Weights of a small transformer language model.
Architecture: LayerNorm before each block, rotary positions, no biases in attention or MLP, tied embeddings.
Training: a variant of Muon for these matrices, 435M tokens.
Each number is 200 + 20 x the weight over its row's rms, rounded and kept within 0 to 999. Layers, rows and columns count from 0. The size before them is the row's rms in percent of the matrix's.

# layer 2 MLP up, 1536x384, rms 0.0754, rows 637-745, columns 128-191
101,191,189,214,204,187,184,213,236,201,210,174,208,177,188,168,206,214,184,200,195,220,200,173,169,191,203,185,202,201,188,186,151,203,196,218,175,176,220,206,213,192,165,214,194,214,193,195,168,170,206,184,213,198,203,201,210,198,220,194,253,204,233,206,209
104,174,188,193,176,185,194,228,193,153,255,184,188,173,214,198,227,210,196,216,207,190,198,166,176,185,196,218,186,187,192,225,226,216,204,184,184,183,195,216,192,156,176,213,229,188,186,206,192,183,170,222,167,208,204,206,227,221,209,189,213,179,166,205,218
094,188,191,198,197,213,188,236,191,239,195,202,214,196,185,236,213,181,186,210,193,206,171,223,268,215,204,187,188,171,218,183,170,208,201,225,157,183,200,204,181,198,207,219,217,234,199,206,177,178,200,209,234,220,169,197,180,175,164,201,230,208,200,213,167
099,188,237,171,194,233,222,200,209,221,172,201,189,160,191,206,212,220,150,141,176,202,202,222,209,205,193,206,179,224,216,173,202,197,195,172,175,210,181,199,215,194,248,203,221,189,190,197,230,180,173,213,185,210,189,214,208,185,181,172,208,172,179,234,203
094,244,189,200,162,249,220,198,199,191,163,157,221,222,204,198,215,201,197,197,229,166,181,219,188,175,226,218,202,187,196,220,202,184,248,197,175,213,185,207,195,180,210,177,211,168,220,201,193,179,212,214,195,186,204,198,232,216,205,195,202,189,200,222,198
103,217,221,192,187,175,194,185,192,201,196,210,208,153,202,215,226,201,240,149,216,176,224,214,214,213,208,174,208,196,207,206,163,139,233,191,237,179,198,208,194,211,183,154,174,208,205,204,237,210,170,193,171,187,221,210,184,189,187,201,205,202,184,209,159
096,199,171,171,205,199,174,205,202,226,230,204,177,208,200,184,194,170,188,186,209,227,210,233,213,203,211,207,186,200,215,177,217,200,160,155,199,198,197,208,196,208,169,201,175,230,210,200,228,206,192,212,212,186,206,196,218,208,183,203,175,203,167,202,216
103,200,177,203,211,168,161,228,177,213,194,191,174,200,250,194,187,194,186,222,246,207,182,226,208,164,248,190,215,211,177,182,171,175,216,215,183,205,147,207,197,204,192,250,217,224,167,241,202,204,189,194,197,246,177,216,224,221,223,219,184,216,175,216,205
103,174,197,199,205,197,196,218,201,169,185,184,224,214,205,176,213,175,174,202,217,180,198,157,160,229,236,208,188,195,170,207,178,198,203,188,191,189,196,209,202,203,233,184,182,214,209,200,200,191,186,233,209,247,205,173,242,212,210,161,212,223,242,193,232
100,223,212,209,205,210,195,212,183,195,149,180,215,214,207,236,213,206,198,202,179,181,170,225,251,206,214,193,209,239,204,207,250,185,193,181,169,177,198,195,183,226,202,226,208,206,194,217,202,203,178,208,189,206,198,224,195,220,238,234,172,209,178,223,185
095,207,183,171,196,214,201,198,148,199,184,197,188,193,200,170,194,152,219,190,184,195,192,193,178,209,197,193,202,198,198,202,220,222,132,253,175,209,198,198,225,220,154,197,218,206,206,192,222,241,213,215,205,211,193,237,185,191,185,223,208,216,174,198,212
095,197,165,220,234,201,204,188,195,210,165,184,246,196,209,186,198,200,188,187,220,204,198,179,146,210,193,209,199,204,148,187,193,178,224,190,176,187,186,176,169,232,194,165,178,213,215,202,195,217,215,246,193,194,199,242,226,214,188,195,192,211,194,212,210
094,217,199,210,201,177,192,176,194,173,168,227,180,210,199,249,192,215,182,173,182,172,196,200,192,171,171,190,208,186,216,213,231,182,210,238,201,186,189,206,231,201,205,225,217,221,228,183,170,185,211,181,190,220,169,228,218,208,161,239,184,215,183,208,190
102,209,194,180,253,206,197,233,217,209,189,213,240,195,194,181,178,171,228,198,180,224,219,209,212,202,192,220,203,228,198,149,220,221,196,213,171,220,183,190,200,195,220,213,211,221,234,211,239,196,194,213,189,201,169,189,203,209,202,205,175,196,218,216,163
115,218,221,192,185,231,168,195,218,186,219,196,195,202,220,199,182,184,220,184,197,203,211,195,205,202,239,233,214,182,211,211,147,212,210,214,207,157,191,201,205,186,178,226,178,212,210,207,237,203,194,194,195,185,222,162,222,204,218,166,195,224,195,235,196
104,226,192,202,187,223,199,213,197,206,209,195,176,191,221,193,225,219,188,178,194,147,164,199,186,176,228,218,201,201,209,195,206,182,223,208,184,182,184,227,184,211,213,206,237,204,193,203,203,187,226,172,255,186,196,203,192,188,191,210,174,200,192,205,193
108,199,199,212,158,193,166,227,180,191,155,203,213,221,219,199,253,202,221,209,181,179,206,188,211,218,181,229,242,215,233,209,174,243,215,199,209,168,216,166,243,188,166,207,196,217,251,205,224,194,225,186,167,220,154,208,161,198,207,200,206,176,177,229,188
100,210,213,234,183,176,148,225,213,199,209,196,206,171,242,207,231,189,176,197,172,232,193,167,193,216,179,191,205,189,193,249,182,212,150,189,242,197,221,192,208,184,196,200,209,213,175,201,204,199,183,193,174,215,213,201,197,231,197,171,182,185,176,233,214
101,194,197,204,220,226,177,194,213,192,219,216,200,182,215,192,182,219,199,224,178,204,191,215,200,166,166,217,162,192,217,169,211,219,191,216,161,176,197,220,202,244,221,234,183,187,249,210,175,215,226,208,202,215,193,231,200,192,189,194,216,222,212,218,202
087,216,199,212,212,231,198,191,212,212,239,201,218,182,201,215,202,218,236,221,208,206,181,210,200,194,191,229,208,197,184,183,180,232,213,233,167,202,175,189,203,242,228,207,202,194,173,187,193,210,217,216,179,179,203,206,193,163,206,213,179,184,167,243,210
101,198,184,206,198,201,220,192,185,222,206,151,230,187,215,177,192,203,186,217,200,180,208,205,187,192,215,194,162,230,207,203,167,214,220,205,209,208,179,213,171,198,183,199,192,207,169,220,147,197,203,192,238,198,202,186,206,224,221,206,194,196,201,205,217
100,214,225,235,205,181,206,217,200,188,176,217,198,207,245,161,217,219,207,205,171,187,212,232,213,209,186,219,167,196,214,227,209,186,186,167,194,221,173,183,215,187,219,177,199,186,200,199,187,245,152,191,151,235,228,197,233,197,221,198,204,193,160,206,179
100,221,213,180,159,195,213,228,197,203,196,167,173,212,205,190,232,170,224,234,231,203,213,229,172,180,207,216,193,210,202,197,169,202,246,218,242,193,206,194,178,213,202,207,203,207,201,233,193,218,199,206,206,195,232,183,216,207,204,160,212,169,184,222,199
106,234,192,184,211,191,242,210,206,241,185,185,178,202,185,179,196,183,183,220,211,190,194,188,211,189,152,191,202,230,203,236,190,144,220,212,228,183,193,198,180,212,208,210,187,239,199,170,193,182,194,232,192,165,217,194,188,204,201,258,199,195,188,183,195
092,206,213,222,178,185,196,217,195,169,219,236,196,174,201,189,198,223,201,217,165,179,229,209,228,202,194,191,211,198,170,206,179,180,208,239,202,206,198,215,184,217,162,193,176,198,186,198,217,216,214,233,213,196,216,186,211,190,184,190,198,188,234,203,233
095,242,204,188,206,186,230,196,181,212,200,197,183,227,166,212,214,170,164,190,152,197,198,209,218,174,212,179,196,204,206,258,195,222,235,174,174,169,204,235,182,212,202,187,178,195,176,232,197,196,220,211,214,211,189,196,181,203,203,226,225,145,191,205,195
096,210,187,207,195,211,185,174,201,177,200,166,195,235,222,201,221,194,197,222,200,215,210,242,219,207,195,182,160,193,193,209,211,174,206,159,187,199,201,189,195,219,184,182,190,228,195,213,194,197,205,219,181,193,191,171,203,183,183,219,184,227,235,179,192
100,197,217,208,219,202,216,193,227,184,192,205,197,183,212,219,196,198,207,187,198,223,209,155,229,206,217,198,213,184,215,181,194,169,183,212,198,204,218,215,188,230,232,215,227,206,165,224,204,207,246,214,228,205,177,200,200,183,202,191,207,231,210,191,184
101,204,209,172,200,201,193,213,212,199,211,176,134,217,205,182,217,197,189,184,224,197,192,180,162,222,213,226,228,228,185,213,195,200,179,176,177,203,220,146,166,205,187,233,177,196,227,154,207,187,213,186,214,194,185,199,206,204,200,236,243,187,196,214,245
101,216,184,205,236,208,184,230,221,178,186,229,196,201,218,198,196,168,195,212,175,177,187,162,168,210,173,176,205,207,188,203,180,208,224,233,208,214,201,190,196,209,227,229,187,182,190,199,214,212,232,235,201,164,195,227,197,194,205,178,183,217,188,199,189
103,205,179,224,229,232,226,196,175,227,212,184,195,187,191,186,214,213,200,210,251,202,189,182,179,193,223,211,199,175,234,215,207,228,201,191,174,241,164,214,198,214,167,222,194,204,202,200,219,226,178,201,223,262,188,221,196,185,203,189,158,214,191,234,197
100,200,199,224,206,228,181,171,209,203,211,220,198,187,157,207,192,195,224,176,194,201,203,242,222,160,217,215,194,192,214,197,183,193,162,172,196,196,191,208,186,220,212,185,207,197,198,173,180,196,207,190,188,196,212,154,208,208,172,199,201,188,184,256,200
101,258,167,231,186,207,189,213,236,195,218,195,221,177,194,198,193,197,175,247,197,187,187,214,210,209,179,201,202,201,218,224,218,198,223,191,217,198,203,203,208,232,215,174,165,172,162,220,186,192,183,209,173,218,211,234,200,230,169,186,193,190,209,200,194
099,212,175,208,154,239,208,189,222,223,189,204,239,170,175,193,176,227,180,204,214,235,218,182,187,197,213,179,194,203,197,178,203,215,209,193,219,193,215,211,187,236,164,211,212,219,200,212,200,190,182,214,236,205,168,192,194,200,172,165,198,192,217,180,194
098,190,211,184,198,192,177,213,211,186,195,194,217,192,176,196,191,205,210,197,203,192,200,197,205,176,171,222,228,212,196,224,214,235,208,209,169,224,175,194,217,209,203,203,205,182,231,185,184,195,209,189,226,211,191,186,197,222,229,225,221,199,203,223,173
103,191,195,172,166,207,258,204,161,204,211,181,205,187,194,222,186,208,211,194,202,245,250,215,229,194,217,217,201,190,209,216,214,181,194,210,188,196,209,189,207,186,178,201,150,197,208,208,201,186,172,165,215,222,171,218,191,184,230,208,194,189,153,186,174
094,177,191,189,194,181,218,213,226,195,202,205,232,214,203,185,199,216,212,194,223,208,206,210,185,182,222,191,188,206,202,194,200,206,189,231,224,241,180,234,186,195,202,140,165,183,183,224,226,203,213,239,214,222,149,175,188,175,216,199,217,198,233,212,226
102,222,224,190,204,224,199,220,210,192,222,171,185,177,185,202,204,214,221,190,175,205,188,172,227,222,220,221,218,177,215,218,188,155,175,213,211,191,189,165,206,186,202,202,233,222,193,241,209,205,215,219,208,228,181,220,203,201,204,205,213,181,234,218,193
098,167,199,191,212,234,199,218,216,192,241,198,216,173,233,193,205,206,177,220,218,226,201,204,206,176,191,217,188,173,217,222,185,195,210,210,223,203,210,204,205,183,178,217,224,221,173,168,217,233,203,193,206,212,223,180,198,201,180,215,227,202,229,136,207
097,215,220,206,173,157,213,183,216,207,222,203,177,158,157,212,174,209,210,200,200,209,201,144,190,244,187,182,192,190,189,169,181,189,195,186,202,197,187,195,217,175,194,229,178,177,199,175,219,232,206,192,240,240,143,205,229,216,209,195,235,201,204,210,223
101,184,165,191,215,181,199,187,201,201,193,196,199,200,208,227,180,241,189,200,185,201,231,168,186,209,230,221,201,192,178,223,187,211,200,217,198,215,169,245,217,234,213,192,247,176,181,206,241,217,207,224,199,164,207,197,192,205,203,198,190,225,217,215,193
100,235,199,180,212,184,177,233,164,192,209,182,214,186,212,191,219,162,211,181,177,215,161,189,217,206,190,190,236,183,173,190,183,240,193,236,206,191,192,186,218,225,180,198,178,166,187,254,191,212,213,222,195,188,199,215,174,175,173,237,195,197,186,201,240
097,177,235,165,197,199,227,177,219,198,205,193,185,216,217,226,186,172,190,234,176,219,180,222,201,240,205,208,195,157,187,224,188,182,171,172,185,207,203,207,180,180,162,184,207,205,164,183,215,186,176,165,203,196,210,180,146,194,230,203,151,210,193,199,192
103,204,237,205,179,188,231,185,189,168,218,194,223,199,174,223,225,208,154,252,199,211,214,169,186,172,207,178,224,208,190,219,231,223,221,205,210,168,195,190,191,229,213,226,168,216,199,194,205,196,196,219,190,171,224,229,172,222,199,190,215,217,211,205,191
122,189,222,228,181,226,215,187,177,216,187,174,215,211,201,214,181,193,176,226,194,203,229,187,223,203,192,221,197,211,203,184,164,180,188,182,208,214,181,171,201,203,201,215,218,200,211,205,196,175,201,196,193,178,219,187,198,203,225,191,201,195,194,188,166
098,179,180,193,219,197,175,196,209,185,192,197,233,211,203,222,199,226,209,224,206,217,224,204,196,171,222,182,189,169,172,171,216,207,185,182,197,181,207,230,196,199,180,210,206,181,199,211,196,188,226,179,202,211,231,215,216,179,187,187,213,199,194,212,171
100,182,216,190,188,202,179,240,197,220,193,220,215,188,200,198,184,176,200,188,203,178,193,215,181,175,202,183,174,201,192,224,218,226,231,210,202,203,191,193,191,187,206,180,199,178,194,220,187,208,209,204,188,186,158,202,205,214,191,203,187,192,211,223,202
097,200,213,193,200,175,206,218,215,179,164,174,203,204,209,185,245,180,204,223,172,167,178,196,196,187,224,198,219,205,220,165,188,201,215,178,196,199,192,229,202,203,194,202,193,209,193,203,196,199,174,204,225,218,185,214,198,245,186,167,189,152,198,194,196
091,166,201,200,208,186,196,206,210,195,201,194,195,201,225,178,232,215,188,218,224,184,187,190,210,195,184,238,222,208,164,196,183,208,214,213,173,174,199,229,190,196,211,218,179,182,214,218,187,181,193,192,201,215,188,212,254,195,163,220,219,153,209,205,169
107,196,226,175,205,222,196,185,195,184,199,183,205,185,194,196,231,174,186,191,197,199,224,231,194,214,258,203,209,211,216,198,195,215,181,212,205,175,188,157,175,211,213,207,196,213,175,186,205,193,194,232,215,241,203,192,247,167,200,214,176,183,184,225,220
095,225,187,174,181,177,189,192,200,168,220,210,209,199,189,210,197,204,207,162,199,201,162,208,231,213,192,227,212,204,170,212,211,157,181,196,195,210,234,244,210,193,191,185,216,176,190,201,215,176,202,195,195,187,199,192,228,213,187,195,195,165,189,229,202
105,202,195,222,183,193,229,194,212,176,215,191,222,225,217,213,190,203,199,186,170,173,178,212,195,202,178,219,171,215,198,200,193,234,238,174,178,202,224,183,199,204,195,149,189,220,194,199,206,184,177,212,203,192,210,225,214,226,196,191,233,231,199,197,188
103,177,178,191,156,165,186,217,212,197,176,189,205,228,220,232,199,167,209,214,217,209,217,196,166,206,170,195,190,211,189,203,201,196,200,232,208,196,190,207,213,206,209,198,225,201,205,213,205,170,197,214,244,203,198,220,188,191,217,200,158,194,232,193,201
091,172,214,184,175,209,212,191,170,211,210,206,231,224,223,209,216,209,193,180,185,155,180,185,240,196,190,161,203,205,206,182,228,206,194,227,191,219,224,231,190,215,201,198,184,174,197,190,231,186,228,192,184,217,182,179,188,183,188,192,177,212,219,202,197
093,154,188,223,218,166,199,219,200,180,225,183,223,171,191,216,192,248,199,206,205,199,210,224,176,248,198,195,187,192,212,188,210,235,198,198,205,201,182,164,174,215,227,190,175,213,209,224,213,207,196,184,219,211,217,229,177,175,179,181,196,179,176,219,224
102,191,210,186,194,178,201,204,216,210,165,255,179,214,191,160,199,215,214,165,174,192,202,231,178,213,202,189,227,182,215,217,227,225,218,197,232,177,206,211,183,229,152,211,199,168,224,239,156,203,166,170,221,234,207,204,177,236,229,204,180,219,206,182,213
102,202,213,199,185,195,154,174,229,177,192,202,189,201,179,229,226,186,219,252,213,202,217,207,221,194,215,185,162,193,196,208,202,198,220,186,185,220,218,177,215,199,231,207,187,208,131,208,186,187,205,214,165,177,191,216,212,217,206,203,173,190,193,210,173
097,226,222,215,174,180,196,197,231,199,210,159,195,200,195,215,213,207,227,210,212,219,214,198,164,171,168,210,155,221,219,213,216,220,188,195,183,203,190,200,173,190,198,214,236,209,214,204,200,205,232,224,208,217,192,219,204,185,195,196,180,212,200,239,183
086,221,213,210,205,203,185,228,187,173,201,194,191,216,194,198,211,181,192,210,221,197,203,182,189,192,179,224,196,224,177,213,211,224,235,186,168,209,209,194,193,196,181,178,182,181,216,197,228,185,213,199,175,233,201,223,209,194,181,195,191,200,207,211,204
096,216,191,253,180,184,234,240,232,209,224,209,191,192,219,179,177,191,205,210,200,197,206,186,193,196,134,205,231,201,196,234,208,227,216,202,189,178,191,215,188,215,188,212,221,163,196,238,206,181,227,212,200,256,194,179,199,197,177,220,200,190,195,159,213
105,193,164,216,200,175,207,226,194,219,201,196,188,194,204,219,208,181,189,214,220,202,242,212,176,202,193,238,201,223,223,222,191,194,189,261,223,235,205,187,179,190,198,202,216,196,175,205,190,168,208,209,215,219,173,206,205,183,212,220,194,197,210,233,193
099,172,182,233,182,195,219,220,182,173,200,210,207,181,225,192,190,177,185,182,208,195,209,183,201,248,176,175,227,232,190,195,197,185,192,213,194,187,211,205,200,214,204,220,232,212,175,163,227,206,200,199,200,200,187,165,210,180,209,163,224,165,232,226,180
096,196,197,238,217,149,198,234,208,163,209,210,208,234,187,187,161,214,200,199,185,203,201,180,186,230,203,213,193,170,209,227,213,206,190,183,151,225,234,211,186,209,197,221,180,191,197,216,204,190,238,191,244,185,210,200,143,214,208,238,223,194,222,214,202
108,215,209,206,233,198,217,175,159,194,230,200,193,233,209,200,210,181,182,201,243,207,258,184,211,226,202,222,183,199,170,209,205,207,215,195,187,198,226,167,213,216,209,166,177,196,195,221,197,187,199,196,202,192,203,194,233,159,221,200,169,211,190,217,172
102,206,211,208,200,225,177,199,192,207,211,183,216,187,199,226,201,205,183,221,211,218,197,205,174,218,216,215,230,211,217,215,206,220,196,212,165,195,192,171,174,233,201,225,182,214,190,194,212,206,225,231,183,170,179,226,239,190,183,179,200,180,204,216,195
100,203,257,198,175,199,209,199,238,197,228,211,184,171,198,170,170,212,206,191,193,212,220,200,195,238,189,175,188,219,217,216,183,182,221,262,227,176,200,182,198,211,179,211,181,225,215,228,210,178,212,208,206,212,214,212,220,209,192,182,186,216,204,239,202
113,205,182,207,205,210,199,187,202,223,178,196,208,210,161,199,164,196,211,190,190,221,219,235,170,197,174,206,188,193,243,210,185,175,185,196,196,179,212,199,216,217,211,187,205,185,190,202,192,155,223,201,221,187,171,179,190,206,209,147,227,186,215,215,161
099,195,215,203,171,205,233,209,186,212,166,169,210,237,186,174,189,235,203,227,192,215,203,213,190,200,194,189,186,217,214,202,189,233,239,217,177,243,217,180,163,198,220,172,154,194,224,169,223,220,202,197,195,209,203,211,215,188,221,210,216,131,208,204,178
100,210,213,228,196,210,211,231,212,215,198,223,158,190,167,222,208,158,229,210,197,227,217,202,192,224,186,172,197,176,200,199,150,200,208,202,201,199,212,233,221,217,206,215,219,190,202,239,201,203,199,222,194,194,192,192,195,178,169,157,192,186,202,265,185
096,167,160,193,185,198,197,192,209,215,215,193,183,216,228,163,213,233,173,222,208,217,195,202,178,171,179,194,212,202,193,195,230,169,240,230,210,179,175,211,200,219,195,171,191,180,218,220,192,210,209,199,232,186,178,197,166,219,168,185,209,196,201,172,244
102,198,216,167,193,183,189,222,193,220,222,191,204,184,233,227,212,194,198,206,209,229,193,174,189,153,224,207,180,179,227,198,191,204,194,222,176,223,200,206,207,232,190,202,169,208,193,201,211,162,207,225,212,207,232,213,208,183,201,203,211,192,167,212,200
096,200,161,184,212,202,205,187,188,215,243,184,170,187,213,197,169,170,201,195,206,228,212,187,190,246,201,191,213,211,173,195,210,209,205,190,208,176,201,224,215,199,193,208,233,214,248,181,201,247,225,200,198,220,176,212,201,221,196,207,210,218,185,206,208
097,199,185,208,214,201,195,197,163,206,231,197,211,177,214,202,209,176,193,211,171,206,210,215,184,189,169,191,237,206,215,181,198,203,235,174,264,199,178,209,230,195,194,190,208,227,217,225,195,193,205,202,203,190,217,183,199,204,185,183,180,224,210,170,239
098,232,207,229,212,204,208,176,178,204,197,179,189,188,219,210,182,158,174,255,213,193,195,199,230,175,173,220,216,171,204,218,232,174,197,201,234,216,199,204,209,223,200,186,184,219,213,188,182,238,199,170,215,174,208,171,215,226,189,197,210,184,180,213,170
096,207,200,207,198,180,240,217,193,215,198,229,209,205,217,155,231,212,180,195,192,184,213,194,235,162,187,233,194,200,216,161,204,198,217,198,193,203,210,211,233,187,215,174,235,184,205,214,199,212,179,166,176,217,222,215,171,204,205,212,243,166,199,213,185
102,217,189,195,192,195,210,200,207,228,206,181,174,196,206,202,188,162,185,175,162,176,211,210,178,195,191,198,219,206,200,199,171,200,203,223,245,225,177,231,205,226,188,222,207,177,240,203,194,190,176,199,213,191,198,201,224,192,233,219,200,197,141,220,197
102,222,197,222,184,210,180,245,197,221,215,210,222,227,211,208,188,204,210,206,206,178,191,182,210,192,200,186,223,203,224,199,169,154,197,193,200,204,229,221,213,180,197,191,226,199,181,164,216,195,199,211,196,210,173,193,211,194,187,208,208,191,219,185,213
109,221,218,212,163,164,219,235,200,222,186,207,206,189,181,224,188,231,199,253,196,209,218,189,191,232,206,211,204,197,230,225,189,199,212,187,226,197,171,182,239,175,206,184,191,187,190,195,204,207,186,227,191,201,175,203,200,206,193,185,197,183,198,182,199
107,235,221,184,238,195,181,208,172,159,186,194,190,212,224,167,220,163,178,197,195,185,224,226,159,185,199,176,214,165,211,185,211,238,185,188,208,195,209,190,159,202,202,179,187,187,201,158,199,194,218,211,181,198,172,199,168,215,203,204,182,178,195,234,203
099,234,193,186,203,180,205,192,208,188,197,184,183,176,215,223,218,185,181,192,202,199,217,243,231,187,162,199,177,187,190,198,197,211,172,184,210,180,188,215,184,199,224,190,197,205,194,201,174,181,185,209,218,187,216,220,228,204,192,207,208,208,196,220,147
094,173,193,195,205,203,193,182,162,186,225,159,192,194,174,198,237,183,213,234,226,199,224,231,203,194,200,186,205,199,182,205,163,188,217,198,206,215,212,208,228,220,197,173,169,207,185,174,218,200,175,252,215,181,182,235,190,203,195,217,176,173,204,210,164
097,185,215,159,163,199,193,201,182,229,169,184,240,219,214,247,214,211,212,214,185,199,205,180,206,195,186,201,219,211,200,236,197,218,197,195,196,200,208,178,213,177,180,215,196,178,214,193,206,189,196,250,181,212,196,184,174,206,225,187,202,165,220,222,199
103,237,210,216,182,201,219,213,192,210,214,215,182,210,179,210,185,195,168,195,217,207,220,208,184,210,184,181,207,192,228,175,202,225,196,167,190,195,222,176,212,189,188,209,205,192,179,197,201,224,180,215,159,233,175,188,199,213,213,156,186,185,196,226,212
095,167,187,195,191,231,226,190,200,218,179,174,211,190,152,189,228,213,205,233,232,163,208,194,208,179,199,194,221,188,198,209,198,182,195,200,196,184,201,211,196,189,225,191,196,151,177,163,198,176,212,203,202,189,221,166,173,224,213,204,189,195,207,174,196
104,244,245,224,173,195,209,205,215,204,203,193,169,175,200,186,208,252,201,196,202,191,171,193,193,212,192,193,217,175,203,191,172,218,203,219,217,217,205,211,193,206,184,206,196,204,228,226,209,209,181,205,230,174,203,234,195,193,164,205,217,186,237,213,205
100,196,234,157,200,212,217,211,220,247,187,183,199,246,204,190,206,229,236,215,217,221,178,226,145,159,226,197,213,176,169,205,196,197,171,178,225,173,189,201,199,203,209,219,184,204,214,157,167,192,212,185,210,209,202,219,151,183,211,217,211,184,202,218,162
107,182,185,212,182,250,158,214,178,192,196,176,182,199,191,203,180,218,210,186,190,205,224,188,162,217,191,188,241,200,182,173,195,196,210,169,198,193,166,224,203,217,207,214,205,197,202,193,189,179,202,203,206,148,184,198,205,185,206,203,245,200,174,204,199
099,211,204,188,182,229,189,235,167,259,203,208,196,181,181,206,235,217,209,236,172,220,188,205,204,198,203,211,227,232,185,204,197,192,224,192,221,239,190,199,185,187,208,195,198,217,177,211,217,204,195,216,197,192,229,196,227,210,205,194,184,210,231,222,195
109,171,207,193,181,214,144,222,210,240,222,194,210,200,217,191,197,204,209,227,212,158,187,215,183,186,187,239,202,164,182,177,179,203,205,212,216,213,184,181,195,186,228,170,184,199,195,217,177,182,196,201,186,185,212,225,214,188,210,170,178,181,170,209,222
095,201,168,200,152,181,197,218,215,208,199,184,189,194,218,190,228,197,200,194,210,174,203,204,210,182,180,172,151,201,212,177,200,199,218,211,158,229,200,213,204,202,221,166,181,217,232,211,183,188,226,231,207,220,182,193,190,179,205,220,222,185,201,209,190
087,219,195,206,189,223,202,227,192,176,191,152,206,208,220,190,186,218,205,217,210,192,177,216,172,209,211,183,212,181,198,177,224,222,176,207,169,188,192,203,209,249,201,212,193,174,217,247,250,168,200,210,221,222,138,213,193,197,207,195,188,163,186,188,178
103,200,228,167,182,202,206,223,202,197,182,201,206,222,198,208,208,232,193,190,215,185,215,173,183,203,195,188,206,226,194,193,201,209,189,249,214,161,145,230,203,191,202,203,198,217,206,229,213,179,238,225,200,200,196,197,179,236,207,180,176,214,182,218,202
105,196,215,229,177,161,188,192,217,189,180,212,174,209,190,187,189,164,225,196,197,227,146,193,181,213,199,213,194,201,206,200,199,198,208,270,182,179,189,180,192,216,214,168,175,161,170,210,208,210,230,183,187,165,228,191,210,193,211,203,209,228,206,215,208
105,228,179,195,174,180,232,194,183,231,159,204,164,197,195,166,195,212,168,176,176,173,240,173,196,227,187,240,209,177,220,210,178,211,189,197,243,221,204,232,216,151,180,199,194,203,201,242,203,185,187,179,212,203,196,178,196,224,214,206,178,190,222,244,203
103,178,170,198,169,241,230,200,244,182,204,204,175,191,199,210,215,247,197,210,178,214,180,190,193,176,218,235,222,205,192,202,215,196,208,207,170,163,196,197,207,210,192,238,180,176,162,182,222,192,215,240,223,219,182,200,229,231,185,180,194,178,193,202,219
107,237,255,200,190,207,194,230,206,194,161,215,206,199,229,235,219,221,177,177,214,177,173,218,212,213,251,229,213,201,181,179,181,199,146,231,207,228,158,219,187,169,195,181,218,196,140,197,196,163,210,191,198,209,187,197,206,230,218,222,224,215,184,202,189
102,215,204,213,190,180,203,216,229,184,181,188,203,236,203,204,216,207,217,189,222,199,202,187,178,196,219,209,213,218,184,191,179,194,199,203,197,261,210,207,187,154,172,229,184,195,199,192,190,208,183,194,218,226,216,179,214,211,228,198,198,214,212,229,209
095,182,172,233,186,221,166,202,225,186,237,184,206,199,226,229,190,197,211,207,215,207,231,189,199,213,175,235,202,201,195,200,204,219,188,205,194,203,201,185,191,184,172,204,178,194,236,208,173,208,229,193,215,191,194,229,197,176,214,215,197,193,191,201,194
103,176,177,205,231,164,268,221,204,178,205,205,226,199,211,230,224,188,180,235,179,176,205,181,208,190,198,188,189,210,231,196,169,206,198,211,241,201,215,200,188,170,227,172,164,178,211,220,195,232,214,209,226,202,212,224,198,237,169,198,198,166,206,207,205
102,183,207,214,198,215,186,270,177,165,172,210,211,200,201,184,205,225,237,210,215,193,182,169,219,206,221,236,204,200,188,192,184,203,195,209,172,189,212,207,198,177,215,203,214,206,225,242,195,173,236,185,190,216,196,214,155,192,210,199,217,208,198,159,227
100,204,198,181,201,217,195,213,207,203,214,175,211,226,213,179,221,202,217,173,179,216,197,206,192,184,211,162,234,224,195,210,222,227,216,219,192,190,160,153,183,187,196,220,216,176,225,183,188,208,233,196,226,207,202,230,174,223,182,197,218,204,180,214,207
108,188,210,192,199,204,199,210,196,226,213,194,186,162,220,175,202,207,187,217,181,198,197,185,182,185,219,201,182,200,207,188,191,171,206,210,156,218,170,208,182,186,201,161,199,209,234,175,201,193,191,231,219,217,203,244,211,185,213,246,188,209,229,212,222
101,201,200,183,183,198,171,197,192,175,193,198,186,228,202,201,214,172,224,215,196,179,207,213,180,201,195,228,190,177,227,206,187,168,184,173,191,204,221,226,226,218,212,221,208,209,147,198,212,164,222,209,187,172,208,161,188,202,212,202,186,207,211,217,166
100,183,199,208,206,170,196,196,197,205,201,212,214,174,192,189,217,195,188,195,217,197,189,217,180,182,188,183,195,144,209,195,221,202,187,209,163,191,169,229,203,209,213,210,184,194,186,208,207,213,204,187,195,201,199,206,225,207,192,203,192,195,218,213,233
099,198,199,239,166,217,199,218,192,190,228,204,206,221,197,200,200,221,231,241,209,200,219,173,177,166,197,212,207,195,170,204,226,188,183,188,189,214,172,206,192,160,183,217,197,240,227,190,228,169,202,193,202,214,197,210,192,196,205,204,189,235,171,187,170
096,185,214,255,160,192,203,179,186,188,212,200,197,186,167,190,204,187,213,161,197,191,200,169,213,205,204,205,218,226,205,226,172,187,233,195,206,229,197,222,198,187,196,190,195,227,190,215,208,226,186,196,179,214,182,204,204,180,197,190,204,201,220,227,212
085,205,178,190,206,170,190,205,193,250,206,199,232,202,199,199,191,219,233,207,196,206,161,177,199,199,223,168,213,185,226,239,214,223,197,206,208,189,194,189,168,208,202,176,233,178,182,195,216,189,240,189,188,216,228,213,214,210,200,192,225,188,185,220,200
095,166,212,204,216,200,189,186,184,240,166,208,195,168,185,213,189,179,180,216,215,210,213,228,196,197,169,177,196,197,210,202,184,194,226,192,202,190,230,215,201,238,173,205,199,195,204,167,152,177,171,182,160,217,196,221,175,197,209,211,177,187,182,203,199
090,197,212,182,191,184,218,199,215,206,197,213,207,180,185,199,210,177,164,181,201,172,198,214,215,165,226,196,239,175,186,210,231,185,181,170,197,185,170,232,201,176,201,214,196,220,224,234,199,245,218,154,204,182,210,223,177,218,186,167,160,216,239,206,205